Weights of a small transformer language model: 6 heads of 64, untied embeddings.
Each number is 50 + 12 x the weight over its row's rms, rounded and kept within 0 to 99. Layers, rows and columns count from 0. The size before them is the row's rms in percent of the matrix's.

# o: layer 5 attention output (transposed), 384x384, rms 0.177, rows 379-383, columns 0-127
# v: layer 5 attention value, 384x384, rms 0.098, rows 380-383, columns 0-127
# gate: layer 5 MLP gate, 2048x384, rms 0.0807, rows 0-14, columns 0-127
# up: layer 5 MLP up, 2048x384, rms 0.0835, rows 0-14, columns 0-127
# down: layer 5 MLP down (transposed), 2048x384, rms 0.0889, rows 0-14, columns 0-127
o379 106:54 45 45 51 47 67 50 54 53 44 72 41 65 52 63 59 58 61 54 39 57 48 28 45 34 53 35 57 47 58 49 55 51 59 30 76 55 49 61 65 50 30 66 56 38 47 40 61 46 31 63 46 56 47 55 67 52 51 38 49 35 56 28 34 62 61 60 35 44 41 52 43 51 45 51 59 50 39 35 60 59 50 70 64 41 62 49 38 58 54 49 62 47 34 70 72 41 45 47 62 58 27 60 41 62 38 48 44 44 62 57 64 62 39 59 54 33 62 41 64 32 47 46 43 60 40 35 38
v380 107:45 58 54 42 49 59 46 41 47 42 33 60 62 48 64 46 33 44 52 31 48 58 47 59 62 40 52 50 65 26 44 58 84 59 58 55 51 51 53 59 31 54 55 55 60 67 75 46 52 35 44 35 44 54 55 66 46 28 49 49 44 48 63 54 56 70 40 46 40 52 29 44 74 61 29 47 54 58 32 67 30 55 60 35 42 49 50 52 53 42 42 42 38 33 54 47 67 39 61 42 49 55 67 55 56 29 77 35 31 59 36 46 67 64 34 38 39 44 35 54 36 42 76 54 75 31 41 47
o380 102:30 53 44 56 58 38 46 61 62 50 52 54 52 75 45 47 46 33 66 50 44 53 44 31 47 50 40 70 68 67 54 52 48 44 31 51 67 38 35 75 23 43 25 45 46 90 54 41 35 57 64 38 39 46 48 66 47 40 51 43 73 37 54 65 43 29 43 62 54 50 49 39 67 36 11 46 44 65 40 35 45 51 68 59 42 47 47 52 54 51 54 51 43 48 72 68 45 63 45 37 34 19 59 35 46 47 41 16 38 52 36 61 51 69 49 59 41 54 56 42 51 54 68 18 33 42 56 47
v381 104:55 36 57 57 74 30 68 32 60 58 58 21 59 51 50 55 60 57 38 30 42 57 51 38 41 46 58 26 45 59 63 57 48 62 46 44 58 62 24 50 62 43 53 51 63 54 57 40 58 24 58 42 56 52 59 43 42 46 34 52 50 37 60 45 38 47 65 52 63 49 41 64 52 71 49 41 71 59 61 59 41 51 41 42 60 22 35 18 41 50 55 48 44 53 60 46 50 37 32 58 38 47 39 45 45 49 55 49 51 59 46 49 46 35 65 69 61 53 43 48 39 43 70 53 48 53 44 32
o381 101:71 35 44 55 52 41 52 52 50 62 52 58 47 45 46 43 44 52 58 32 44 64 33 38 42 67 51 30 34 53 55 50 37 47 46 49 50 56 48 50 60 34 71 45 69 74 50 70 50 48 72 41 55 25 60 64 74 42 69 28 48 47 73 50 31 63 49 59 49 51 80 54 36 57 25 32 39 46 23 56 59 42 57 44 48 28 59 38 49 59 62 43 48 53 58 46 36 70 56 49 41 31 39 55 32 49 52 51 34 33 49 57 52 41 42 54 58 71 35 68 33 33 80 52 47 55 41 46
v382 104:44 53 54 47 41 68 52 21 35 41 43 38 40 43 65 61 51 46 51 56 41 30 58 56 46 54 38 44 40 62 67 69 45 71 33 48 56 56 12 51 33 58 59 54 62 56 36 40 65 48 56 49 57 50 56 46 57 55 54 50 49 68 61 32 60 28 26 38 37 26 48 43 37 45 63 60 46 49 69 49 38 51 49 55 59 42 11 56 47 47 60 59 47 81 48 48 51 24 48 61 48 50 65 62 54 50 42 65 65 58 60 67 51 60 60 69 50 53 35 42 39 45 57 74 62 79 52 43
o382 102:49 53 57 27 40 29 52 54 37 52 46 56 52 38 63 37 35 39 54 46 54 63 49 50 53 59 43 59 55 59 55 45 39 49 61 53 54 47 26 77 53 22 32 41 44 57 48 50 60 62 58 66 47 11 63 58 30 46 62 55 44 58 62 33 57 77 41 36 34 50 45 31 51 25 61 26 53 68 53 40 57 48 52 52 49 41 47 39 60 59 51 39 43 62 52 46 53 51 44 46 53 35 49 65 47 66 68 41 66 41 47 61 75 63 67 33 49 47 49 39 51 53 45 50 52 79 40 55
v383 106:45 72 48 51 55 43 70 51 61 65 67 63 61 52 15 48 33 55 51 55 59 66 34 54 46 31 57 49 44 64 63 58 48 43 41 57 79 42 45 41 42 46 47 66 46 46 68 38 46 55 50 70 24 49 38 56 60 54 70 61 47 47 44 64 36 41 16 43 42 56 69 59 34 61 31 66 82 55 50 42 60 68 46 57 63 50 54 50 59 45 55 56 40 68 46 48 30 53 60 33 55 44 49 29 47 69 52 62 21 41 41 44 39 72 62 35 62 58 52 37 38 66 26 58 32 64 64 38
o383 102:48 35 36 38 31 61 57 53 61 53 83 45 57 45 44 57 62 60 64 39 65 60 64 51 38 67 61 53 66 72 71 51 59 37 54 53 62 75 38 42 53 36 57 52 36 58 54 67 54 47 37 37 68 30 48 32 75 61 60 42 47 29 54 52 54 65 35 63 57 45 42 32 32 46 32 67 39 38 69 47 56 41 56 38 50 49 56 51 32 55 51 41 49 67 35 40 52 23 69 52 64 40 42 47 32 55 53 83 45 48 39 63 40 46 35 33 67 63 41 59 31 41 52 46 34 55 35 33
gate0 102:47 43 36 37 48 44 52 73 46 49 51 57 53 52 49 65 54 39 26 68 55 46 33 43 55 55 45 29 34 59 47 44 55 74 42 43 51 40 48 39 38 43 48 43 46 57 34 58 47 67 23 31 50 34 24 34 43 62 35 41 68 48 45 66 66 52 56 46 39 59 39 45 49 62 68 65 56 60 51 43 67 41 41 47 37 30 49 32 61 64 60 38 65 64 47 60 45 48 37 67 50 35 54 70 48 56 47 54 46 55 40 26 44 64 42 49 49 44 38 31 48 46 63 55 68 35 64 41
up0 099:69 49 59 68 57 47 60 43 49 66 33 50 53 36 43 42 40 57 47 64 41 51 56 51 37 49 52 33 53 47 42 52 51 56 44 41 53 68 59 34 44 58 59 63 26 23 48 55 50 45 60 44 17 54 57 68 26 40 50 65 41 50 33 48 38 43 57 53 25 44 44 50 49 47 50 33 43 41 62 59 34 72 69 56 12 55 44 38 51 50 41 61 06 42 39 47 30 38 56 34 54 44 38 57 48 44 43 28 54 32 67 26 37 37 43 44 51 67 52 64 53 35 56 42 55 40 56 50
down0 101:55 58 34 61 37 64 52 42 37 42 51 45 53 42 42 46 59 66 31 50 46 43 58 55 55 47 55 49 76 45 63 55 48 54 58 56 16 64 49 28 50 48 75 54 51 60 42 63 65 53 43 39 44 44 51 57 58 62 52 18 33 58 53 71 55 54 57 34 36 62 78 56 53 46 44 52 46 51 39 40 58 42 46 34 50 46 58 61 46 69 51 54 35 48 46 51 68 61 37 45 68 52 55 47 56 47 65 45 43 48 57 42 54 31 48 60 50 69 40 47 66 82 53 38 49 57 71 49
gate1 096:53 61 52 65 41 28 42 47 34 73 54 59 47 62 55 40 58 40 55 60 64 50 64 53 71 57 70 38 63 53 48 69 49 55 55 51 34 55 29 52 44 63 52 46 64 42 52 59 57 48 30 23 32 51 59 55 76 41 37 71 66 43 57 44 34 36 41 33 59 46 66 66 55 58 57 57 60 48 45 63 58 48 37 43 66 40 73 44 40 49 58 45 26 44 39 63 63 47 18 59 42 51 47 48 62 39 61 43 36 36 52 50 72 66 52 44 32 62 48 49 43 74 59 44 77 77 45 63
up1 096:36 63 54 49 55 59 49 59 52 57 46 47 58 54 58 42 63 39 34 62 57 61 59 37 57 80 52 51 25 84 74 48 59 55 40 55 58 54 44 56 45 74 49 46 49 55 33 60 43 59 45 66 48 55 44 57 57 47 55 38 48 48 51 40 54 41 37 43 38 48 68 46 49 52 44 64 47 43 57 59 36 30 55 49 64 58 61 80 40 37 39 29 40 44 62 79 51 35 57 59 54 29 30 64 58 57 45 41 86 48 51 65 48 32 62 34 59 51 42 37 47 27 51 50 56 52 49 49
down1 094:41 64 43 55 70 34 46 35 49 75 63 59 52 53 66 65 47 37 42 50 45 60 60 64 41 54 34 54 38 51 65 49 55 52 34 75 61 69 58 64 50 46 53 58 53 38 43 66 80 56 44 55 61 69 55 46 42 59 37 75 41 51 44 40 33 37 58 54 70 63 39 45 66 46 68 29 78 53 39 53 38 66 39 31 72 44 16 43 43 39 78 69 54 36 71 47 37 31 45 43 45 52 59 36 59 41 49 37 24 49 48 45 50 46 44 61 47 49 50 68 63 53 59 59 47 51 38 38
gate2 105:53 53 32 68 63 46 63 55 67 23 63 32 63 49 46 42 70 34 56 52 30 32 38 50 66 49 53 58 44 68 46 58 42 54 79 46 36 58 53 71 60 51 44 43 42 81 55 75 42 72 44 65 63 26 53 49 40 61 57 71 53 47 69 38 45 31 66 43 46 53 41 43 71 56 42 40 38 60 47 57 50 41 56 57 50 46 75 39 60 62 42 50 61 51 63 48 42 43 67 61 51 31 37 41 41 24 15 43 39 43 55 55 48 50 53 49 47 43 40 44 26 47 59 48 28 35 42 58
up2 102:52 38 39 37 69 47 58 53 86 49 54 44 52 60 60 51 56 44 52 32 55 52 49 50 54 50 35 62 58 42 37 38 43 54 66 53 22 56 41 56 57 51 49 45 35 51 41 48 59 47 27 41 37 42 55 40 52 44 66 56 36 50 74 44 21 47 70 44 53 44 57 63 52 57 41 59 33 68 57 71 41 67 61 73 39 37 71 46 34 58 57 57 50 29 51 64 45 42 40 69 52 49 46 41 36 48 44 52 63 54 36 42 26 47 49 70 31 56 43 29 49 30 45 71 07 33 49 54
down2 103:46 50 49 36 43 33 45 57 75 43 59 67 48 48 55 44 34 68 62 60 52 71 55 39 14 40 56 40 75 31 46 57 40 52 35 48 52 41 61 48 51 45 68 47 59 70 48 44 46 40 48 46 47 59 54 43 55 71 39 66 45 39 28 36 52 58 58 48 38 49 56 35 52 34 56 34 43 46 49 58 49 51 77 50 53 54 70 58 23 58 46 59 51 40 59 47 41 49 42 63 57 50 52 54 61 62 50 42 38 63 53 58 37 65 50 45 35 96 47 34 59 36 41 48 23 50 47 45
gate3 102:77 32 53 69 63 62 43 59 49 42 52 56 35 64 50 43 45 66 34 42 54 34 32 51 71 58 62 60 67 51 47 53 58 72 28 42 69 39 56 60 28 61 56 46 77 62 34 48 67 69 50 40 58 61 47 55 62 74 70 54 54 45 60 55 43 58 35 47 69 26 49 40 43 55 50 41 65 40 62 58 76 43 28 33 57 37 57 53 49 61 64 47 57 70 54 31 47 41 40 48 65 60 61 56 44 75 21 72 78 49 29 50 58 61 51 34 60 67 52 46 60 43 67 41 56 40 42 57
up3 102:55 45 38 57 50 46 68 49 44 47 34 77 43 53 47 59 75 46 65 75 41 41 55 60 53 34 66 41 50 44 55 53 58 50 37 57 37 44 22 63 56 62 60 75 41 58 65 53 53 67 86 63 66 53 64 52 35 55 68 49 59 62 52 49 59 59 37 70 47 54 32 49 71 33 45 50 60 64 39 69 59 52 25 49 64 65 47 61 39 48 73 47 64 40 34 21 56 58 44 29 60 64 45 65 38 67 49 59 38 36 43 34 50 40 51 35 41 71 42 57 42 63 61 49 35 30 60 30
down3 106:58 43 42 28 44 46 53 43 56 37 42 40 42 51 41 34 77 46 64 49 54 49 63 47 58 36 75 37 46 55 45 60 45 49 42 33 28 29 57 32 63 50 56 29 43 37 44 59 26 56 48 61 43 35 49 38 65 43 46 39 59 43 41 58 34 49 45 60 43 46 65 47 67 42 51 60 55 62 55 44 57 49 53 42 59 65 35 42 36 48 49 60 53 27 58 38 69 56 50 36 40 56 50 64 49 42 56 54 63 50 46 59 51 53 45 43 77 30 59 38 38 61 48 63 53 40 59 29
gate4 100:50 61 69 64 60 67 35 59 43 47 64 70 51 57 35 50 37 48 38 67 50 71 48 49 34 52 56 53 43 61 49 38 51 65 61 44 44 61 37 46 30 53 28 27 34 42 23 57 57 47 36 41 39 32 42 56 47 48 49 33 76 65 49 57 52 62 39 54 40 74 43 57 67 53 47 45 45 62 52 45 42 48 20 37 22 61 38 69 32 42 49 41 55 54 46 57 60 57 81 36 40 51 55 61 38 35 29 52 45 52 45 48 33 46 65 29 54 52 31 42 41 61 60 43 51 67 47 52
up4 099:52 53 49 54 67 45 35 58 45 33 39 74 47 45 42 50 59 48 51 54 45 47 49 39 34 45 69 64 57 46 52 41 52 64 27 50 23 39 30 50 56 50 80 59 47 56 62 41 50 47 68 61 72 65 42 69 52 40 52 30 58 69 54 45 28 47 58 43 52 57 39 44 36 28 33 61 67 67 50 56 53 37 70 63 45 39 30 63 50 78 44 47 80 41 41 81 68 51 44 61 48 59 51 31 52 14 46 45 31 61 45 66 42 46 44 57 67 46 55 51 41 53 52 67 49 67 45 28
down4 100:34 61 54 48 66 51 36 51 48 54 31 39 28 21 55 66 39 50 36 63 49 64 63 60 42 46 37 52 41 48 50 37 62 24 65 45 70 46 55 43 39 35 28 34 66 51 25 63 42 48 37 62 35 47 55 71 44 52 64 42 59 73 66 51 48 60 53 35 32 50 40 54 62 35 65 35 47 64 39 64 62 37 55 57 33 55 64 53 62 47 40 63 32 37 60 27 57 46 70 51 59 50 39 50 77 54 55 46 58 75 46 39 23 50 47 54 38 41 44 48 51 86 48 63 58 34 49 59
gate5 102:31 40 47 59 58 33 45 28 63 59 67 58 50 68 42 54 56 68 73 37 47 31 48 47 35 48 52 39 41 48 69 57 30 56 49 51 35 30 48 68 47 51 50 64 53 43 43 52 67 44 62 75 46 42 44 40 62 61 38 42 50 43 56 53 72 42 65 45 27 42 53 50 42 28 54 56 46 54 35 47 33 49 50 48 25 47 50 39 52 63 52 42 72 44 70 40 44 74 47 45 39 71 39 57 68 48 74 65 66 39 43 46 44 51 46 42 59 35 39 46 61 29 38 36 53 30 53 79
up5 106:47 30 37 52 47 48 55 51 44 38 41 45 64 43 61 39 42 52 45 38 51 63 68 61 33 50 40 70 56 51 35 53 58 73 58 62 62 57 59 36 41 50 57 52 73 40 14 57 54 53 55 53 38 44 49 61 35 46 48 25 37 49 51 81 42 61 34 57 34 50 53 46 38 45 52 60 36 60 47 58 40 19 40 45 59 56 42 38 49 35 62 54 14 57 72 47 60 59 69 49 54 43 54 57 41 58 47 43 44 47 60 50 60 57 67 40 48 39 51 73 47 70 33 44 62 67 60 37
down5 105:49 48 63 60 68 57 53 68 32 39 53 45 69 56 53 55 35 46 41 44 50 40 65 68 57 46 53 47 66 39 39 51 66 36 68 32 55 33 41 72 54 46 53 47 21 30 57 58 68 49 61 62 48 42 57 48 58 72 73 64 45 42 50 48 42 50 58 36 41 46 41 50 55 47 41 52 38 47 72 55 64 54 47 55 35 44 56 49 51 41 37 28 33 59 57 56 50 48 56 45 44 66 51 57 19 60 35 38 70 38 51 45 60 52 34 48 51 59 67 50 33 78 46 51 57 56 47 42
gate6 099:62 38 34 37 48 21 68 60 32 34 58 38 41 63 69 44 37 52 47 49 52 63 63 44 45 56 47 48 46 33 43 69 65 54 55 53 44 56 41 46 59 29 69 39 47 48 72 61 42 72 47 54 33 51 77 52 64 54 63 41 65 23 51 42 57 51 48 47 59 70 50 43 54 58 60 90 63 80 56 53 51 45 56 53 49 38 35 29 37 39 51 47 41 55 45 38 48 76 65 39 42 50 57 40 50 45 33 65 52 37 52 73 35 42 46 21 68 47 56 48 55 35 47 65 70 50 62 54
up6 100:49 29 46 42 51 55 40 26 36 66 41 76 52 43 63 58 58 79 62 19 47 29 42 49 34 61 35 47 45 43 55 60 39 44 55 60 50 31 37 29 38 56 44 70 38 50 55 54 40 36 52 53 68 38 62 66 66 61 65 42 53 29 30 65 45 27 48 37 43 45 56 53 26 59 50 54 52 66 46 70 37 57 65 46 47 59 43 63 38 31 50 66 54 67 67 16 47 48 37 45 43 36 29 47 54 63 59 56 46 42 52 55 59 40 45 35 64 43 52 60 39 41 36 56 70 23 55 39
down6 101:55 57 38 49 72 39 36 29 48 55 53 51 56 64 79 48 50 51 29 59 57 67 38 72 72 59 24 58 68 40 42 41 48 30 58 63 59 66 46 55 70 47 57 48 52 58 54 72 52 42 50 44 55 37 59 47 61 35 37 63 50 64 75 34 46 52 56 54 71 43 52 46 64 25 44 59 41 59 48 45 58 50 57 53 45 43 48 75 59 52 63 71 32 35 61 49 35 64 58 57 37 37 37 43 50 65 50 57 53 59 49 48 56 58 52 37 55 47 55 64 64 50 45 71 48 72 79 58
gate7 093:69 50 44 43 42 37 50 71 74 60 51 53 44 65 32 46 53 42 48 60 51 54 29 50 41 22 46 70 45 47 41 42 51 43 38 47 54 54 50 41 37 62 43 31 41 36 49 60 71 56 73 59 38 54 19 63 41 23 72 24 56 46 49 48 49 47 38 52 70 47 35 50 62 44 37 53 59 50 45 49 38 66 73 49 41 52 44 64 53 37 72 52 42 56 54 55 41 47 24 53 52 43 38 45 52 51 68 54 58 66 45 62 36 49 39 59 48 56 59 52 39 27 57 59 49 50 41 35
up7 100:56 50 36 51 63 48 53 52 54 74 48 53 41 51 38 44 47 39 48 47 49 52 64 40 60 48 56 40 37 44 62 57 63 55 42 46 38 38 44 72 49 43 63 48 55 52 50 42 44 54 58 39 34 48 78 54 46 64 72 32 51 48 34 76 46 53 63 19 48 51 59 58 51 43 62 29 44 50 53 73 53 59 40 37 56 59 63 53 58 58 36 62 40 51 38 54 86 45 68 48 47 45 64 53 59 54 60 65 31 66 57 52 53 48 46 52 77 47 58 72 55 52 51 38 27 66 33 39
down7 098:68 44 79 44 69 59 60 42 60 55 32 46 50 48 40 56 50 72 54 53 74 59 70 37 63 48 66 41 60 39 58 33 51 35 49 42 39 55 45 56 59 53 64 49 42 64 38 38 51 41 52 44 69 74 44 63 62 59 52 53 54 52 34 63 48 50 39 33 58 44 50 75 44 43 21 53 43 71 24 52 66 41 67 50 34 60 47 51 66 47 58 64 62 47 47 37 59 59 51 74 61 57 26 41 67 45 34 60 37 64 52 42 64 49 47 39 55 54 63 29 51 49 47 51 54 46 45 37
gate8 103:46 45 61 43 52 53 57 54 64 61 50 51 40 49 77 53 41 57 36 53 29 60 27 66 43 53 50 60 25 20 42 67 53 62 66 54 44 24 49 42 51 48 65 65 53 53 36 22 57 49 37 40 53 49 64 64 49 36 41 55 43 37 46 39 47 45 73 43 71 56 40 39 36 53 51 54 67 46 57 35 59 53 61 47 53 51 35 55 40 41 65 60 56 59 54 40 62 42 47 47 50 78 48 70 42 40 53 53 77 47 23 44 44 66 60 45 55 37 59 56 30 38 51 38 61 57 57 56
up8 100:60 43 42 48 77 51 44 60 44 68 65 51 52 65 55 52 34 53 41 42 33 48 38 55 36 13 40 64 50 59 77 39 77 36 59 63 55 23 29 58 53 43 37 62 55 57 48 38 41 45 53 52 50 44 44 56 78 54 36 42 35 58 33 42 49 56 50 52 46 50 60 47 47 55 25 59 53 49 24 53 32 73 61 56 40 71 50 44 27 38 51 24 62 34 44 39 50 45 23 32 47 68 51 52 39 61 63 64 58 25 35 62 53 46 35 49 54 50 38 44 54 56 45 60 46 27 67 76
down8 102:67 73 39 45 32 63 65 44 47 52 66 26 39 66 41 47 61 45 34 37 22 64 43 61 35 54 45 50 61 57 63 53 45 47 41 56 60 47 25 50 51 43 54 69 56 59 44 57 46 57 28 53 45 51 49 51 38 49 56 45 69 43 73 37 54 58 51 54 55 38 59 57 53 42 38 61 61 60 59 42 46 33 50 41 47 39 49 36 49 62 50 66 72 42 63 65 69 62 63 48 45 30 49 64 76 52 47 57 52 54 51 58 53 49 52 22 58 46 61 63 39 36 48 35 54 68 62 53
gate9 101:52 41 38 57 55 29 30 48 49 49 41 41 41 29 28 56 54 49 34 46 41 54 64 63 64 59 44 50 34 34 47 46 57 48 51 61 62 56 24 36 53 67 55 41 44 49 63 71 45 49 47 42 41 49 47 48 42 62 37 35 51 56 50 56 39 54 33 60 47 41 46 63 47 55 53 41 47 43 57 52 80 38 42 60 54 72 46 50 54 47 64 38 48 56 43 73 33 61 55 53 72 34 54 65 64 53 62 62 60 31 60 72 40 44 53 38 60 35 60 40 38 57 61 43 37 48 46 41
up9 096:53 35 27 48 46 54 54 63 42 54 46 65 45 32 51 49 52 52 54 35 57 43 47 46 62 78 55 41 49 57 34 45 37 38 54 60 51 52 57 64 27 81 62 61 29 43 49 39 50 50 40 40 41 60 45 51 49 70 44 52 35 58 50 49 50 31 48 66 46 57 59 47 31 59 65 66 75 58 41 58 72 45 66 61 57 60 52 39 47 41 77 56 35 51 53 33 33 48 46 46 39 44 60 61 62 33 55 55 51 56 43 81 48 35 54 46 63 39 47 32 66 44 51 70 53 57 26 49
down9 100:57 44 46 41 30 62 70 47 35 64 66 53 56 47 49 33 64 43 38 50 32 25 44 77 45 65 58 36 65 64 75 45 35 65 49 43 50 62 75 40 44 62 40 47 46 41 39 38 40 60 27 41 90 60 38 53 48 51 58 67 50 63 37 54 57 54 36 46 55 63 48 48 58 56 44 46 65 42 43 36 32 42 49 54 51 48 37 32 35 61 42 45 55 30 57 36 48 39 55 31 54 62 37 35 64 50 36 34 66 71 55 65 45 45 58 43 48 73 37 46 50 56 52 46 70 61 56 55
gate10 091:50 49 48 33 61 77 60 51 39 51 42 40 66 76 47 40 44 50 56 72 54 35 58 50 74 40 78 57 57 49 21 40 38 52 60 28 52 59 41 61 43 53 46 39 46 37 36 69 51 51 38 68 74 60 38 75 49 36 51 50 76 60 54 54 57 48 40 61 56 45 39 41 32 41 58 46 64 49 56 42 64 48 52 48 37 54 55 38 41 45 64 52 48 70 59 46 37 35 82 36 42 36 64 66 21 35 55 45 43 49 81 68 57 45 44 58 43 67 56 46 52 48 40 19 54 42 64 59
up10 094:33 46 51 32 54 42 45 56 46 53 34 60 33 43 46 49 34 47 47 47 46 56 67 61 61 59 45 60 66 79 40 54 33 35 40 77 51 45 45 52 65 57 61 59 53 25 59 46 53 53 76 43 21 45 52 46 50 62 42 46 44 43 55 55 62 61 68 46 39 50 50 62 64 41 26 48 53 42 40 81 46 49 35 44 42 81 47 58 36 31 52 60 55 47 26 52 55 34 57 55 49 54 41 40 44 73 51 86 50 66 49 42 41 53 53 52 79 40 47 39 34 44 73 42 50 52 48 59
down10 091:75 75 43 49 47 56 46 39 28 48 63 44 53 50 68 60 53 64 56 38 45 46 43 59 43 39 29 58 44 44 45 52 52 66 50 20 62 44 51 54 39 38 43 36 68 53 44 70 62 38 23 56 43 60 48 45 49 37 66 29 60 61 39 39 27 31 37 43 68 33 47 42 68 49 63 51 27 55 55 21 57 32 73 56 52 37 54 42 41 55 46 58 48 49 65 65 44 51 24 40 45 48 60 52 41 41 29 38 46 51 53 55 63 51 50 60 43 55 60 55 57 60 26 45 51 48 37 44
gate11 099:42 48 41 44 34 56 62 54 66 49 57 58 43 35 51 86 47 48 53 56 53 37 41 45 43 53 57 50 70 35 53 55 21 41 51 25 31 38 62 40 40 52 21 66 54 42 64 53 47 50 49 62 68 66 44 57 62 41 48 44 40 59 39 61 43 56 58 48 33 72 44 48 59 36 32 57 61 52 41 31 82 76 43 37 41 44 37 52 41 36 52 28 42 41 38 49 68 46 58 58 46 63 40 65 67 26 62 67 58 50 75 48 75 62 54 54 37 44 64 51 41 46 51 46 58 55 64 49
up11 097:37 56 45 48 32 40 59 54 41 57 37 40 37 44 51 53 43 31 39 40 41 42 42 68 53 53 50 57 59 47 41 49 69 44 40 57 58 59 61 52 41 32 93 43 27 50 64 59 34 37 64 66 41 58 49 72 40 46 39 54 61 44 63 59 66 40 49 56 26 44 46 33 46 53 40 68 41 52 43 48 76 47 49 60 50 40 47 31 51 34 20 53 44 57 66 53 47 37 49 52 53 64 37 60 59 46 39 46 55 73 57 72 41 52 35 30 30 51 52 36 60 42 40 33 36 60 31 53
down11 101:53 70 52 65 36 63 52 55 63 47 47 53 54 58 36 14 51 54 51 27 64 75 49 42 48 49 47 43 51 42 28 47 34 52 49 46 54 60 47 38 61 65 41 56 51 44 69 47 38 42 58 66 27 55 44 74 37 37 40 40 59 58 69 73 63 37 50 38 49 62 43 48 56 46 37 41 40 36 69 53 38 51 61 30 81 40 39 75 48 54 61 44 42 32 49 47 50 40 38 56 51 44 60 47 47 30 43 29 22 48 67 53 56 37 40 25 42 45 57 48 40 51 36 46 59 42 40 63
gate12 091:33 44 57 54 47 47 42 57 62 62 75 50 53 50 49 56 56 63 57 53 41 55 42 42 61 53 47 50 52 52 52 59 58 35 48 54 56 54 56 52 54 31 40 51 32 45 44 39 48 56 41 46 73 67 47 39 38 50 65 49 61 40 38 49 52 53 57 23 52 55 56 58 38 69 33 47 55 42 47 51 47 27 43 41 51 61 61 38 43 55 49 54 59 33 44 45 34 55 70 30 42 46 26 65 36 69 71 51 65 55 50 50 44 51 47 52 28 38 27 44 39 48 43 27 33 54 47 69
up12 088:42 41 39 55 25 48 69 69 42 56 44 69 45 59 29 44 19 30 47 39 47 59 68 40 56 70 83 49 42 65 62 46 54 46 61 49 59 45 49 29 46 55 45 50 67 57 38 46 42 33 55 36 63 73 32 65 57 51 54 54 48 54 85 73 73 62 63 47 49 57 52 60 64 62 54 63 43 62 66 34 31 49 47 23 50 50 41 82 54 62 71 47 49 48 56 55 59 40 59 58 34 48 44 44 47 71 49 65 44 53 49 29 58 24 65 56 34 55 67 36 36 46 60 60 51 58 52 62
down12 093:57 43 56 62 59 34 55 53 40 42 35 39 52 58 47 54 77 51 55 55 40 45 70 49 61 28 27 63 59 27 52 60 46 69 47 48 35 50 47 52 58 70 39 54 55 48 54 58 58 29 36 73 42 38 46 58 65 46 39 45 63 36 31 47 43 41 61 69 59 55 53 31 40 40 45 50 69 46 55 49 66 88 55 53 45 60 46 45 41 29 44 48 62 56 36 36 43 47 46 66 62 51 59 46 37 50 54 35 35 49 47 72 61 60 62 56 66 68 54 69 59 61 55 53 48 44 56 29
gate13 093:54 43 34 42 66 46 54 33 47 28 53 66 37 43 49 43 34 50 57 76 45 58 57 38 54 25 49 54 33 59 73 51 58 60 55 47 40 31 60 26 56 42 69 40 46 71 51 61 58 64 59 35 53 62 53 57 29 39 50 54 54 36 55 56 60 58 37 27 51 38 54 37 65 48 63 21 57 57 43 57 47 39 74 46 53 56 36 76 67 67 58 77 73 86 52 50 63 63 39 48 60 30 57 30 58 55 46 56 47 48 65 40 78 44 49 47 55 49 39 48 70 57 60 58 67 47 56 51
up13 094:51 54 76 43 61 85 53 50 56 38 64 60 38 48 74 53 47 42 43 58 49 27 67 58 53 55 53 58 61 64 55 62 73 45 49 47 41 48 33 69 21 51 54 47 37 38 48 45 56 49 53 72 64 50 39 52 37 76 45 52 55 60 60 52 56 91 25 44 41 54 62 58 41 63 33 64 37 61 43 62 63 51 53 44 50 48 45 31 34 44 65 31 47 50 39 44 40 38 52 44 59 54 69 37 48 71 53 56 47 32 45 68 58 38 59 45 56 48 68 59 60 48 70 29 29 49 50 68
down13 095:35 41 48 60 57 51 44 30 34 42 42 41 38 58 49 49 78 53 58 41 56 70 56 36 38 56 57 50 53 34 39 52 22 45 43 53 38 61 61 49 58 55 21 48 41 46 50 33 48 47 59 33 66 47 58 42 63 52 47 65 58 48 38 49 47 58 48 47 50 60 48 64 43 60 53 58 49 24 47 51 53 63 57 47 62 39 53 46 44 31 50 43 47 29 48 46 69 40 63 64 32 39 49 71 66 55 36 50 47 40 59 57 46 62 44 53 29 41 53 46 62 55 56 62 49 51 65 49
gate14 101:41 34 27 57 60 67 57 46 56 43 43 59 52 56 49 42 74 51 52 68 72 46 46 29 57 35 66 61 45 30 58 65 65 62 09 49 46 71 45 74 44 77 62 43 30 46 68 65 79 65 69 63 41 50 64 46 54 62 48 48 51 49 58 51 37 59 49 69 59 40 82 59 43 61 38 54 48 54 54 70 28 57 74 59 36 34 53 44 56 45 55 51 52 52 53 56 48 60 44 70 40 66 48 63 55 17 61 40 30 41 60 44 38 39 60 57 42 47 33 67 49 52 57 48 37 72 30 53
up14 103:41 35 54 42 29 48 47 38 58 50 56 30 68 42 60 43 49 46 50 64 57 55 41 55 39 37 66 54 48 42 29 45 35 47 52 56 44 43 40 37 39 50 45 40 74 53 18 74 55 61 56 40 37 64 52 37 63 51 35 41 51 46 53 58 56 39 42 57 34 51 46 69 49 59 45 57 77 50 50 49 41 46 46 43 50 34 63 66 54 62 55 38 48 41 67 64 52 28 29 44 46 30 67 46 54 46 67 44 46 36 57 53 22 54 59 42 52 63 54 52 42 62 43 50 44 38 47 55
down14 105:28 30 47 71 36 53 48 56 41 34 76 62 37 52 34 56 71 67 69 48 47 35 55 34 24 53 58 43 46 50 49 50 45 67 56 48 33 46 34 67 38 58 28 31 66 59 44 28 38 33 63 68 38 67 38 51 38 34 52 62 41 53 64 71 62 53 63 54 67 47 36 50 36 49 42 49 50 57 55 54 52 72 43 42 76 39 42 58 31 17 37 58 41 63 74 67 61 60 56 42 29 40 58 83 46 78 44 51 41 55 52 63 69 55 52 44 57 82 58 62 54 58 65 47 49 40 60 29